Each number is 128 + 32 x the weight over its row's rms, rounded and kept within 0 to 255. Layers, rows and columns count from 0. Numbers have three digits each. The size before them is the row's rms in percent of the matrix's.

# layer 5 MLP gate, 832x256, rms 0.181, rows 267-303, columns 0-127
101:138080107112193151120165139094151097100122137159148057100143156139116165121128093029137129170126129122116126110122163130111168161133111091140119121086087179106101111130193141117145135132145185088109146137083094125160107115147145125109180130124119084061151077109158114122123066146141103117116128104085123159165127148101131104140127095158114076094109058157092158116172110158133138135125
103:126069104101146161125163151098128147169082118192142131097140144072134162156141176153164097095139142150154137161158114137158093121157121199117163156166125153149146131148110099087104131154128143093126118131101143137140133172084141191151138121076132154164135108142138181104092112136131201129147108141169148051150094107119102119154163145148171144155135123114090037127184092148117072056174
089:120118127201101141125152054052097177097135098120138094099124114109104145170136117130129120160118123109112097193147070080176190128137115138090063109139099121092137134154076087116151104192171093145189105155179085104118143164206158131138167109133161125056118122174154144104162149074124145163099127097155186113081189112099125126150120153109104111103148115138102119154083100117137091162054
098:102044111168082098098081121128150184111094086100159096167098129130125168123119106176175183104161175148081091133137097126153117151134035172173106096134050068100123137146093103130131149102147171159103209171114088193101132117163117131100120112114146136135206102076127132144098148137101133149151119112162137120021172174153109157133136114071069108158108141136135197176170189155153131155124
102:120141120170107098114098129190108185137120113165116133113159140101147095109208106158129130150146116152149110190147105068132147089153112098146135130089087088107133099099081092088148139093125196120177134060137096086068124166118101150159086085125188117122176129136144136103148103111153103122181158195131144122142107120149154142084170087082102069136179079092111124114110089105095135100110
097:133106082116169111139128121169110103136186124137118115094109093142103099153125139157182106147155045145087082093117128160154140082136141193138156145120100111228109081092062123120108182148115128177081160093129077136167169109119111076150058107170171074099089164160134113116094147079129130123189066130117129114114177067067094157169189082095128101156180136072150142089130165136123093133084
102:196159159132149170108132141133102030155099053191078123124087167152113140122084163079092070054158139122132118158100104128146124166103071142171113157137136134112112161091140104149141139057135147124159088081073091154102134147134130162120134141116108116146173150187138179135160148101149143118112156122123182145144081180121148128114150132172156136104139117174070111150150202097066136084134
092:083059190117129164097089079108128126137064140074091161097141126186156150128169147126099113121075116078123110106109194106194093109099073090118223116110116137190091159164152137143101113154155109140117154109170111121136173137123133146100137185141143111132140116088158130138109091165172192101093161155120090123126183115097177137173149106120116110186124099164182109104130144135114080102130
102:109068168118123150142095132140140136111158091146120159178136109144124094159134137133138195111047176083105201117115146088208174186149070064068065127097111127067097104144125158163147102081120183112115120077129088181112103113088079144105135157095097126152120156129120088135169125135090117199066163137160142113105146119162136189118173155114125141126145077110104161140099169177124121139102
100:134108139130133173156163172083120152081158142121115066122165105085141137158139118100142096064103150144100150159139191102168139101104135053082135116128111111163134122141168168141164208185126128164184107082128141182120225154067081104146098109171097168121126114104060155107142095108111171156148080080171097202164128120097134119082167140105140124149161119135167104174102146095191154181101
107:156127122073113100123115170151098096156154182148124075157105145150118145141109111097193139128161076107130174142139082108170095179100114127122097154123134126142095143143153141117099111133111118126144136195115116119097111133154113112108176130115075117168082153142135088100220091151148056055186031100162213166165157106151146115117143097144151108123152174100097130117079138137121175112169
105:195075110123207082130076135136087114118101141077128168183098197123196126126165174119083092214084132167081100111174078158142183107097129111139107145118156157121165134126096140114120147134152110156091111165094137133068157122120125092166126077128160173098188112078132096153159097160125146142141062156142119129169141056139138113074115147087100138128099159143133096157175117146126158111134
101:167152103126141146217112124137113083133103086168161182126072155176141064091157156122111051109122130224129117071144176160137089123085158097114169168202134153112078097103154149151102111116108108120107090151136111167096128151070117128121099180155130161151144121124107090133144078124121168069143143119150101154098112138206173137106151096113116171095152076142147077140142081152142100135133
103:129064077066097107154184094119105111102101153131109156154153099132147108130130161112153118093148130099112143063116144086154087051143048167147100101109136186177126154115178156096105149150149093103149175126097046169090096148077118158089103149159133152149158112084175152077113104148127150093153112084163057096111103170077164136085094136120150173084087170069095150128133133102125162144119
100:117102119135123144177117104099129138124141120152149175101150168196109115198157139105128079116138105081126103098194124146131173181100093162084099103144150123151148127176183090154147115144134140138127089087140098122125153170097131172148110155102097144143103185142100099198119028195152128163098083084078097122116107092172135168102112170082147066115158208126161149066109100080180132158129
097:154134087116120102137130109111126186152117174124157130128128163124104088146105119121103162127073149070098176105147091069151156115118102134171111147120056107146082138118094082087131109110146104119106079123089128205134179054113111060134142173118079135129101150127086121145100075148118103168096136167118152081043127132163135128201174161146128044134093146160172155160118150131143085137136
102:161082091121144058113111102101136107090180068150084123170082060074156136171110094090167155109116130142127175106150090172142139101195095092112118114119096112165006155114112064108137159057134147141071139137100133129150144154071150063116151124141110133091119124079088114134084081100120143175148134149141157151119130062127139128134105168159153111134136121118124198117113106100108108124132
102:141084189136062091170134108066121161163158141168102134132086139098178106152094139129147072174115176108158132117159113110175167165181128102169081083098118124137155063166111095118108166093132089091091127146125116120087143147064106192074108044158149135114126153121108120118091136118141134143117131134141163132116182134161134172127158162072115115131093150067187101164120155159167116096124
103:136112102195140084064163163116128195166177149141151146155095091142102147106186081125095113139154120118125134132110149112117164081098147071110099099188100092100137140159132155141117127135109152161124082190104130110155069114129130128085122120139111164145183075182135177153104125104154065087079206073164118157135129173204088158102148098216122141160132122135121092058143157156147180144113
101:129149124134119108131184103105105188154144108140056125064172222166152130143141170101049127130080147097161174099137102095072172128108159108207117157104188166125105108152151182097083159076139103183098164070127105178137092070061127124091122100118127096181158132132153171164133151084167154118164138124113103117073115135134141118144127074147068149145091126149123122151147072109114171142073
103:150082102132157190107084131091158216175140157133142144110167122104168110159126089136132102131131159115077154124110108103145136140108139111134165104073104155152136069180101071134132040125126156128114140176121160170108150149124130105131118128078132056081152143092108131142094165146170182128094168141122145089093096149115103127129129210090216138155113122117133137124150153118165137092144
095:083119161159144120142148108160136163099207080212096119116132085097157114140094111109105117072105107153103144130122108119078132113114107149209107150156130125115166183143128100082114132158102033133109198113097208162125165099106098141078153084161109098152186115135173118030101153125118184146145142168117139075139144159195154085114080134154153155098094102111114084144127113097114087117096
106:131133101119121151124176166169106175167104103098143113089166191171114098122202163122121115125119123107035129140093090156161098129108099124068191164146095187074149124174088124101139084093019148171174129119112118112162171110158106117124084095133108113212178108138136204128164114146138099098106098117170139123121113126193138095141162135124140136153174179141121193146118089155126109119150
098:156166122161091105167143167132110157116079142119124142122122077122091139153201148087176124156125136098106183140116124129107146188181123160159145169128097129189140127146147090121073138150142135085110098189104055181122140149175149130074129119121108080112130131149123119148101137086078143180127180092137168125128128200118140099156141142105159098135088128170095193168165112124125117126149
096:136162086126099130151130057078163163125148094093123107142139071132203112169097137111105129134150129092134142129200118113058144159157122183113077115119135130119135155106142141140129076102135098156187143154083109136131094120187124109141104105107154127126142166141177111107107123164144085152120122109154120108132162116135133083102121151141186153088085103158152073108110165192083098063174
109:126111143083141106191132110092158080188154168137095071158079099111108156118146127112128101166128114119153099196126182099132135108096097122126146137191123111189148117131171107069147083148062110128164137117159124151182149126183140120158171124100129115180084107046084134149158163166211115158118142076085087139087123117139087108189136104115114201116089123095128186109063123109116127145184
110:144144173100096117099187117157153126145169093157144156066079108130093169095139088132141121154163120153107133088158173118129089123155124081148135080136109202140155125106161107130130049170175102105098126110143181098102143159051139064117124116157152128158111136131114149149132089133138146100123103118204150075140113051119106124127139138089099210187147123159070101171093219123149111050145
095:112114096141114077138141136117107154160206129136079155097099088127075120069146053104122112169091162157098147118172118098151152138083106238114141074117100203127202133137152058115083086122173152115103115098112114109186155102108169086127118146178153131130122148141135173143105094185146138160141089102067157099137170158087109101040094099144102105160054152099076089136158117123127160068075
095:198123198142151117168127197078128165130176100123136159106087124112168065127159114090097118118156097160117136146074175096152167134149154087108137172135094165124174180137096142157099150093133151131097052144063128124176121121133162120122141153170103101106146092085171106081110069101062122078120107145138195136122169117106129164154144092158088125157094150127121090097122114101172162157097
097:125102097146128071113108087130093122129144147232099069126169121170177113161134101130161069142160101131114155189165150071151148140130133165139089071197095105110133160124132129149144123102140160110205169127138162169189066146180190136102160088113101166159142129140091113112122090102144143131097172086140115122093172107132141107099119150131099173142102091090140118126107158082121142132091
097:128120064065153167161129110120196154108106136120123094160169134173108053140108176121089111091172127118141130069118132077125104113108154166137089139146144093104097071121140142169143151141135125071092142079122133141160163165097107123162122094161184136081139112115142157075153090097144134130097146149098138038157114104116125109057155129147091170146082122156106131079147065195111112137135
099:172149137159119109095145141141095111136096145108097142164113158136142147092154143106071069067134094120101136127100080181105111108094132169127130127163129124138089197122187122141159099137052144120123155150141065113116086091163109147115146104110145175211172147115092160127217183181172120097067226160177135105085138189095166158120123131079116086146101128174111169176081101159156139137099
101:141131134110158112126178098140160105165149131082160084079148115104145217152115126073105157149126151162128144148144128096203136123139140213144139124151111107099108190168066155067133126128146187118157109117117123135141122167132132092159104116146104108085162123094123102126131064121081178158153105119128115166149144093084122110122117067085111166079161179144144172129087107125159126170143
097:096111183105117105141096129117118125106130179116160153185079166162093113074113079185154121163129102148109122095138108136102172047208147140129123150046078171182164107163112143103165110147107067115099193182148125169083089122157077114128062102112185108142131151117134120151150127116124114178104129115172109075159123083075122117133132126141129186134158109156097128070144100154089105138174
097:132080107087175154182111106125110159184096179093089147184131078133159165064148139118126190169155160137132168091091079184123117135176183107132131153116149091159178119159139132088131144109139160102162113128152139211114146141101156078181150076149161182132081149133055111129059122099196119172185091131117101104123108182141164130113115066093133138150126163186174140139096155129092126162189
090:133155127148103126154138199141150077163138135148070127148093122135144100219129157147112093097156131090118177082128156214168081135113122174074154098068102143167086127067119126116185176128075152120074141109114187164159089097085166120157145146130109102055102132165081157110031145172143157175145193091134131094164127146054180080078154121144186118130143091105101145107119143086115118092059
101:071096154133152124077116107109141152186074106133131117139145084159150178132159139121109097138143185145128180131119178103144169118129142136111152137166134135144060060144050144081074100091107142129175109130132091105191115058084106106081157122148136076168112136125167144089124155140162110157075110156143144122169118105104133134085103073190146144116074113116115132122103121100124108150145
# layer 5 MLP up, 832x256, rms 0.185, rows 267-302, columns 0-127
097:151178176132102139139128112144127097125078099083135104127189147046135124111045176142131122149134124097103128148108101136160146101073168174156114121179133086105182132112056126167113192114173129146122067106139130077130146136075167157146120162130120108125159140116145113090133106116151157079154119110152121176120146092097109105171103178108080151119156063174154125085090146150130183135150
105:122131153103184129079142091091099165154144140104189094108137188121109121131099124145152120138117142151122151049083128129126163142092118118158100125129156120080102121142109121161057106171112150109096150102091055079113131169113089122134176134142082083157162118097059170159139074106141174121142181110138146142102096095104150146157128109067188140048133155074144072148200068089066061151117
093:140139141116164163146111128180108162196115145127114141123081094072154147111116127092118110137087121135068116120071110087067175130154128156118108143178150112104179065099191196113140168171113131153106136140133130114101127144135152142132162151085113182143086135132113118152123134112123147122132106126126094086161116128097108069138181174138121119138101168144109155156156099113123241159124
098:110071117135113166131101125096117158188168106101151132118132127100152169198099155081159115115149148160151105157163133117096136164065128165144164089170044113100168108204124136172146175134096047143158157100091159174099140120138104194161159111099098122151124063109135117173161125194110179125137157161129096120139171106099115132156156131142079160091067159170206128137111113079083149133131
099:108109163048154129151099169096165210101149172146110093133121119123083077117178104138124099117108140100118162134121127102158125141117041053102035126180115149199137171155127110104149160119119076075083126147124132104193128115108192148105187152115117117155095201156115095139112078131105117172137092065114166095159136099132107141115156122110158161149099127142123117110104151118217142112084
096:107110128116165149133145135180123087147127113125129115128146138162146129162105134161155121135137081120103123129133111154153160127137137242133129112147099081216099094125073139141120126137131155119085120107097106125151161142202152113151103123152164094127171133113129072126115160090104145096148098138185143087131101103134136134184186068122135192189156165124104178112162160091136102077059
100:115091082147142146126142126112120075172149159169116112131144156150126121123164148129083091081115130120112108182111159108090085117132104104106126201117133178167168016099086143110115103071101159168143089153168139108144138137104066163097213164102096131134161040140106139101146175127140140166134136110062181106125119127129172140117078118173165146103106161098155148156116166130159144151175
098:154148181158165124138097184170109142105161147154111146176119163099114149146092104089075131124178109086116143132120112148104136115159171113164084101147142139103121135190138117150158098093136179108130162123149086114087081167151130062135152138134114136141077116143148112124160160174072146156179145063166199099122144071132144108159080185081130121140097092130086133169151113134152176197071
103:131129156083079185178145130119117136065150155137106145114113094165095140134142149100127214109163130138152207113055116166145144149089064138125036149129172137104130120119193124114152132114147171105152134122099083150099140130108157104113104142109111158111083143176103097150098082139143108128145134158155190164076144124129092122128059152091156187115079183121093131131109071154100142145141
099:129110110172168096155134094118084087157087044160118176079136142118121169166137133084131110135120132167102116115133123125109112154147175079198138132098163119017099142119117102105172120067099114119114126102161087103112119153190162075089167213167118149136038138141093080142115140138119139090136100141210154131148129148140135097141124155143116120148139161111134125140189116177098106156121
101:167105189127147146172114145138093088112120064150148120105172117116121153127082134229120088112078150143147111115138188108115124151132099144090176094112048151142154151126177106135136119156148167093167148150130197137178098118141164125164073102095127075085201134072118147133119146092123125187075140125124112114164120123097130136142138059160129154112129137191124118088117050082106111160133
104:188109099123112162062159102121110139105074081113115100129143124116145095112137102105055142177140130147098088185192119152156106089104100164124207117106097143134143129144132082126124133181160154085071090069141074163105195132127174109143100129135175165108167149138148143147133078074123101165100122072097051113111096056123104135112071103127125087138137133097136137115146097109131145162125
097:092165106120159137101083108100145161164139157109134080142140195173137138081130146114094125122146111107140089158171092108102193120108104176112081102037142134128152122144168089085106123129137146081094174157171164112093173194134171088120146107167126170109147178096134117119145105153176081134054119130147115163147029113130123164166127150104129135137155173114133157067214156118091122128136
104:128158129172155150063182149194114145156087074123131150075156111090109129163146121186116106180136137145119173221145096103074222204158122092087124175162175082090113191138076158105103077117123138139121112139122180052141184107106160088135136143140154095127193091191071122166147109130111127158135104124123132122144120133198135179139176139118096121118106126089130139109108197112130118167083
098:108176094175130113089161178209114105130125117125065101145068171144123156146097137169151099121110150111158116121090134178122096136132121086233112095143109127208141115077048167102149110153149154132094156167113225135144115117118123091152141070124117086076126149140139117203132147133104110113123109104125109118158156162094124105112144085158135118131154141194110160192142152133141122109106
099:146179074101163212163106101184179180093143074136159118122105119108074111157120171134112130188153061095135095079129137090083113159116161151219143152115113120064147117168131178168117178151140124092141128131131142012141107144141155160134123155140157151149113113124141174153139068148183117099158114089123092141162148095089174091101139097150089117161171153116066103082137069117137057124126
095:166097101149175103138129100135113129120075145095144149052103105127075101131118182120100115126132094124149098152116096110174185077141109121100118129099139163145088098148042103086125081059163140112122219119088116148184146101109110121162086157169178103157144150101093162147085171135107082093134132138140226159128192144131158182154149112090128097122118136112129153121153098098147101121158
103:165153113157123114147145125120134119217052109108138147154141101130113139162125141101142111117122133060144174171154065154171102099134192125163107162149068119195107121137134110124131151176149147138155158071078175088131104172077133125133095179143160093181149154152197069141117143124137078148138190158091111144115118132141145121125113132116176117133156135164126113125123107081123150100116
094:123162084077145134136149101156077150115052115118137147140120214172114121093104144135127101131096134129187191132151131109129135178170129102117160105105121096080177126151137135177176117120131176099082140153078151096120116148110128163088156119159057148117127117130126141152134099103142129159100134090151145081154111076085193167144106130094159133114134118143087045129141157123086080147133
099:178130083156127128154093150145157094194113149150140098119143169095127187090159105083119120110107117102089064091104178114145174113134127091117122099154056065186095116114118111177167123112166061084137098129109104077176088147143138163165130112149126184086092177203171117134140100161117102142134178138130106125209112123071130150102185137142179120121094158079114153105102100100092145140133
103:145057157112141187158140138108146086149116114103165069089142167124105077109162106138118167106139094176134116116138138071089131150111122109128169151113103093105096117117114079129190140131079138118133149102162126159099084064143128049176162137081102095108186117116128148144151115161130112141040132099086094089163129100177150071039105150081134158091144076104127112159094114060123110115129
102:038043067125134117159161157156143107063153098195095112131137117063141103110102149163151086095146129127109152106170128136087128131083107118168128166119140183124138154129169136123092148143102126155145123154156164142106152167101142156183138123141092118139100162156128141109089156106082137149100151152134134193116139149161143161135184114123055103116104114194133099165188126122074075208055
106:112112175102157090117176079117147117144119122122129068133104119117095219160166093090116122118125142105100069150088126122184140090171158105141100129153127132184085132168158115047200091124066191175139154180124128137147135124113109134126068149144098129131074142153123140126130129136156134140129135122101127118138151124122134122061131118119101152112132111124108141101123114117107147136135
099:169110130171188170156148135148145089117084150095101136067175114132136160083094150072116138138094047145074126030095123083114114125187124119139137128212134137047138163148153211088140123134125144134097157121178152162127136156070164165140092172081105056165154141093120103092109130126149076166124122170179066148154143133148176184115126158147116123155130164097114121124135095139159110128114
091:129100189155108164089162134129147124179115122147153107135100111162086175132059125143159115174115113109108140185127154097187116103149143142083098135142092196089196131062089142117145095156180146035130103133189135118063085160116149138099156115109109150128127093120160113164141072117130132131126144159104075109095110122149186127078114160160169122207132175150138111173194137158096116124062
105:148127167142108184090129174123142160166110088064089124117120091147160098168138116093141132133110114095131069110153142187129076100179169096145138156145118089162169129114080126155127135087115106150127106156128119152143063082103105096199122105114134123150126082184160073086108103115132182144101218070155170120145136170116107077087142125101157121084093163185116146110192180088105107169107
108:112131084155164127147182135109169065107092179085108121115083169126089089106073153161077120101123109142075169111144142101154094174114167127160122095122144164194145087138072129094115136074151145155176104137138107161133104110134099140170219163140152069122126104103178145128159112099036125202161123166155162068167120134087114152166168146129152186169143057104122119155099094149150112113126
100:161117137133183145096050125118141153133112113115149179106161172097145088170106106132165149143185170118156108124155130104116177137168140071179078101174091010124132049103065181073104202099118125149151072116173117087120141140143188179160091114126114158121150118159111103131165175086079094108159144149145072096120132109109178145070065074121084162146127149167114156151115153125166095133140
100:095143138154099070152097157176167181144124081103105171200155117208136176146097112129168134143051123130171133078142145144126121128142123147123120157136103094153112127116173050153128094119171124115136135078118158101164174133120120160084181078094153151136159199135122145110130165154166105189091139157193112181131132142111149122149128148146130140143171065125139118131192159179129153033101
102:154076089151145156123115182114125139054100226082113101177117103146135098089089093095102130016130131095081140135129176129141146155132148102136107114128119123124130192085151148121088118119130105147168131117135127057099186098150147131192125090158131162139090054115179113087083082094178103147156113156183102138119142143123162125100149110112162116148167130080124141180125161102145141100204
100:136076134130124127099142176103126189117137132093112132083162134102111152125121129160176141136161076165120141140169105089168123130126111155101110124167155072098118111124104109153099139098138173110122118133066076155105128121101126129089148199105119146157097165120158022108138141115155143152182121125124179155155164124152095144111046124125149133133141173190124108149124192092146140106158
100:118134127092126143079102120112115148118158143161121115171150111158089081125099172158163104170140125150155157111114114080090143184160147168123160165186189125116080161132074123158114153129073135169087122130154128079114124154124149112103081129120130145102051176179125126135091164150112082119141112129113125118160165119133064147049099135080162061191147148089104089118139119066101183155103
097:116148171107100185108098149101091050137084177111106138116093124135124129140144151148157136109115125143146141077125162101168080135055111157154143170095081053116145120069063130140141189107162148073146136129155199181110096122080134139109160104106176086129084103166167196153142141120111193137063112183135153099105133049094162096139128133181059143116087137142151124183126156104184093062126
097:099127155152162162157083150094166097110100088142129176156045156203187143083078100134148099128112120110140114118067165102148188131194106114100107159154139114122171118160146143133178081097158115165072092118113141158119116149079085176153125109181097127115139114131107122150078135197141166131081161172163101111094076136135142095186135172144105151057158151107123170140118145143120156075123
096:104146123098109138098169179091152115099111171140168087138152190098124103128167152164084112120091170096133129119170088121104138105083123138087155120168145157155130089162115155165152173176142166102086170092163152053130126116168104129208146090130153168116177118138137163086176124198137125091086145131135150110103230141139116031145192159135112108109136139101098131180142188059141140160079
089:107103119169151131187041088111110136124125081128178108089129059080073152115111122140108110113123108162114069115152125094108131107142143056195075188089204070170126113142144122144136101124148092118132120147102112101087210155135080113103092173113130145156144154121162115121177133120127116092188159128114121149139150120160113171176119091080087177109136170179099182064135081177198141132127
# layer 5 MLP down (transposed), 832x256, rms 0.167, rows 267-302, columns 0-127
098:092144112103129170106149099116143128159121149125068119143118057162067086100145090142105114117196167187072127100081104193153142143075123153084150098169134152107168205103137139092106120192121166079098114107109133187132123118126114149181174173153157174082141174152151087113157132113146138124124116209151100171156067159127101148119159134156118178083099182090172114085086111144136135141160
099:115136120135105174147185125073083133133184110103157058116177179120156130083108158124120133126107148124138141103138115120042150122170124042070160115101147132028172095102171100136101131108113161198146125082163133153152130057104099120126176160130075137066132105067167117116063141113140095127176104127139118063159108117179133151120090119162173134153068144109124130123164107121132149075146
102:183132088144152137121194142115171121156111061089113130121150166134076156094153089125114105185163138102151095172083088101143113084068140116121071119158209059173067132114161150174119111116082211171071189139080135081107109123096157136116156143134162106131168141116145101139065125086102120097164109127086058154142086114150121188073142131129119130116134113096131111148099126115202138125147
100:078111195157104097103111177108109116108098115162130160134119171163198117133110113175168099119084131149163153128113104126121060103175118102151091108138129166116155130187153157147115165128097140128113159124151074110149166139180126084096118163158153188073101155149132078171042093124095115121179152155140137094169149098146157113064149117146136150172075147088114101141173157126124103136125
095:143106088107086139193110107151116190147098093141130141142125121076147113105078105108124096162124206121126173184087120169129144081126130125136108184122162111105142035127148108092089191129188068104165164102131190185122077161131137108130040105111117190106125145101109099134200178144124148108086155117142075141106110123134108124120147119131125165144169165100110148128127160058164121082174
101:153144162135171095147099188200150186128139106152121179120101145189114170132125117136106148169163132190170062155168132153134108111133103092129119145113170169170091085113107144111133128090158137090129158118124126173162095102136209175147148144113163102122116162111166088129076115168118114114073119151120144147093141123132114099153168128177142126137147136165073141137133137089169134106113
093:103127100142150156139102089133071100144218103158157088095129164127124090142174149121184150110139131142080097178128116119147169164112103176140180109148147125128142158164099114105113115152117170062109147115165118100147140148185148120124151148041142142122139132188145167151104071153140097133077064168141180138151128072171147115130052059158100130159153146132126140130150143142159133136092
098:074175189100115154135198128157094154129144094195138084111176175134171175184116099103142140137164133150123078131127138102087171152169121199116122089123073123076115113056112125114141120109137151139149117148107097126160143090139128176096092085158115158141088167118101129145179092187119133109147131127139122145149139169135118092149155085134190084125119103097109154157140114131052138163129
100:111076085155139113100087169160154187124189112075213132133097128115078088149137112113118140058103170166144111159142186130179064121104166136083121088123163104111156094162144089191072145165121134129097138091125089097109197109115126122106151075100133187116126181151133141145131089138068121134126068084093140121134091115079119150091126117191136161083127161109160142156108155156120149156123
099:130125120100098163066087124095135094150138097094120162172024059142153081094158129074090162139160160136129188153126090147163149069163148168139136103093145150075143128117132100116138122096136132149073137156112145170061101141103171147126120129098126128133142067182174145105116138130075135162155190141137141077111133071132108130122099130148076123122153115203157142174134083191097147098101
103:120136133109167122139096152080154168148047167173122160088149108119119137133091108182182137104112165150079120126113121103135138150104136143088188107073137161129091134121193125118171159131134112112137137095134111125091131141122154078167079139088103059085163073095156179147168175147162186141057104132130128066115107168126111132046054116183135156084126136107146075072117151101106074204111
099:205135109147106110107127129116144141085092113094042152126167141133200105123129141121127130108120143149076120121138207115070084072075105173149108109105055144192177114094144113142135116200098153125139191144102098124143170097146136152138105163164149122146139108112146114114083147110174107106101105088207121158128110079114154172150150111118183173160178123097133157087107144120099066167073
103:116128016161156139127134092128141124093105186149155108117133146155097137136070132120102125043123100128128103135116126046094129102117109116104163140133193255180179121085144147163101107150095082136195084132126148115155160181137158094125127164132147148149138087096085076099168095151071148134064115125135113091143154077165122115066145099067069189124163159171081102131105177098143140091162
098:119117130098110156181139135077151101101070107139121096134068126132135101120143123137105106165172112101093166094147145111124118162112105144158154158181124149143134103148154101137095161047104102170125108087123138142186160189061169175096132165155121136129111104134130160158181151154089094134112166100116105085102149134219107111133167131141147113103139108096095187143138108174126088140140
098:113108109140154176113142124139179134162152146115094140142229133135118132145138171106075089124147151116118166192047123188126123121108152143125107156110151085159076168125146113149191121172096154146118197100117084116102118113100082100157134152071153165109151062106107117146154141174163150109071156164141128153195149115102102152096182119122174112142115091090126162072137106146124133167149
102:173062129102138144118086043155124121110166119163130169093122120113131204154114103123131160101183055170104108137178114111152153088112136097093131130088162134103129112080093105123130133135166140186134125127097139113185111127139069159124129140117175134130116131118144109178160160139165071137154141084163131138130103201145153113068122084105117124148101159081166085095122171143087100116163
101:115084166110102160084125150167118143091181105161119084119082174125082082165187145083200158108165103188120150119178103150129138123086165109099105107148157147139088080104155107108175054121122135104124138113139126126134134193163121101139106101178176171130162063124135078173214098113139166127072122174174125152079111090120161121085140089178140168063180111143129119171180091110128112067098
098:106112174164131094138210116116079109109168152093113153096126176125191135091077146140138128114105170130154116164129111136102165174083112177081130134070150139063118122126095119159159107045146142105148127124116115088099143152109181150127132132151122116092160139112123167167085058144048220137176173123115111166124137101110120116089067117158139167110138078146094119138148113153052162111130
100:159069135154139151108138105078130104148126107143142092166071132096108133137127131134142119147154165114120140116131134097075162129186082091144095126125149066165085153155074122135056119140167126167122082157139112129153161079103135149126123183114133162093088133147081129117153114148086147132126173083208167099094163116155138083118140112151185096133144172111060123079169100086164182119172
100:124093077146103141051131152125101088163154102165116078117113156155160164140107088120088102110122110085209243135174097103090136067132098163131203155118146152116157086131119131118165119120103160147109126147138147117179102072081204113123147111083118127140131134128094053118134163142123175063131189059115142093121165137109112066064106083138099130148106158111163118147115177111125146140137
097:131090109093139140073122126119164103165145049102137151171132137135097119130157123131194133145142161148171126082179153185084082146137160177150139114160153168169129167109108124152174124085131102077126137112138132182131042070144138157148170161131077220109090174105131108120118166142113074125055073101108130106104146142176082176121157121129102166096126092136127075187154095143055174115118
098:165051203130097159130142171119113150106126111159114135100129147130139095233109115093112132128102113098155135119066116131110127111146075087158083081133170119104161127214122193144151116115147127105166097217099118165133114127093078168137081135114133113058131107101080102113123072146115135134149135161111159115097187085181137145090141133160119131109138178167081087099141174061125119178136
104:119172058125114110148138111066147093104128176093144122092182156104111156076095184123099146171087183157124114151102096146147140104139116164098128079146106120158136149151114107178086214152089108179120132122126120063171161124133158126070161138109141118169067127143147192199131168172112154092154132097102158113115112125083095145106117100179155107156170116100076101113097177115122145038120
098:080092097124156140089131160085119109141086149113107174144070094157102139083107107162094090152082152143157155113121122159177153189074102155123124111157172165089128090141126129117086096101097146168157115108145127179152138106099062130123122097152144113131151079149193175137130124133162110187110109162098108155118096220125088206116081148159115109101154118124111161181056177101198109144133
098:146079143160136079076092109100210126115152140117071110150167103139053075036078067173137081080127124167102160175115124144134196126128086161116125152129112096122104103127161179144121112074107168151120131145138083171076149126101095081128159106123125072134096120057175087124100094081129151096092121088136135170183143104140104111148135134155077176117130072130102115116115110124116125118076
101:121130124122111122143108102189138144156076183117105042104141100127099177118073164174130147122181108143148149178172112088110144104145115080183139103126122123137083134172133161119133177107155156179135140140127154155111107156120124105164077163164169104143085103114161140148097220139174150113151149089157152093168048189149180162184128194051113093184128086147169150151138098147183165108140
098:131199122134159125125126142079098183092097106089113140135105152117097148099137164153137165136087148129055132107169126144089120145138120104113080126089115162093154150149162150155071098116149105163104101087113162116182145125179098143150112145103153116107126136153130106181126103127167142064102071088084139113132073185191158113154122186109094107069054182155083113128175097086084140190150
099:112111109145140113116109138170130163098106123110084156170160116137094119098057107110141117150165150109168135101129115154144150099137116172106082146168119138144133145124171181150127177115163199169104137097148143092153100118178115117145152126126155053136110177154065157071130108128088138146122121115133110109112144129082170141111099093068145180147093122152094157100146095082130069102162
104:116134176126095115156124145115144135077127124090108097125112140172118125131167120125118114113132112182133125070133126178103129179093091121104189162124113176162135189129124099073096178147170153158143131070125130102149146137128153136109118129041154160150152113154132116168110076163156095123124152126124189210116117154117088164127124187128092100130129120064123137137092071178131114184138
098:132099125098128116108154119123116144178102089137084148181109150129124115176131108074140103156077101115123090099114097092154116046178111099131175155090123124089049156120127141124105171083118178140128147102112171175106132149104126075147110078144104059092100146147059162110153130153103146125063174133113094071138123196147112146166127154164165181165040109187096060119162120089119148201158
103:134125105132129084111102086081108155125120105119170200093158106162149133080160069113149121140102073178129212134088151164165074094134120164093088129141178110099092098067126109157185101121148194114087175151136080161154140114116121153110052129112143132082129132144141169126111183133150116094142135087142142135135145089176082142108147167175118125176154114161164079143123155101157127183165
098:069125132088075135125161159076198167115131174139150140115078071134123122140111104155066138192139102114150134153153116065092124151220147116091146131111118128121152111098076159159102126100113027160187177158172144118086102145089118137113085147083103128151109091149120115180165155128130170114093136159127126148115076134103141093086200162167123115140107075143101123170121190061156137112138
104:165114150165092133159165043111162115152103136133092129129118096104108136162142176175129163151112120157150133081153088066116098125193119174099158187154105151173160123214121123082105099126131071146194098116101125115073106113085096144096178141134112113174089094101155103133086108123158155117172119131126099099110114153095125050141123121103153130129107115148147183185088167165182105151131
100:080127099081130160128094110154113112118033128119112139141181121109119152149121145112164085104169115128181140112130134103148141168136132141112134170122166123085111128166127136166133155096170181102148104187188108121130128123115151176150109146125148151120087112114114152151123152217089173126153145130131112121151128143103164116093076083127168100141112165160130100105106128153069181148139
101:192112157132094081108119118108142146140101142178114133120146161096097093137161139096102097098127124133125154075140167178101119173118123129114153124138115149168119099102137111220142161183058090114169178111101097060147127097154062177102133166127170067113186088104151085141122111103177180096151103138097170075133193117165078106104121126101182122147075127139141095150191133132149150149100
094:088086163149059137134091124084126141112185107114126113150130093086078108104159128116156071069078189117122152110119120145156130085144167150141150149107171101191142110120098078132087162105091146143124114111133097119094122118183115096126119128123128095120080227146109111166118170079110153134184135172129144162088105131119049179141097076164027129095105151140166135148127144144176065150166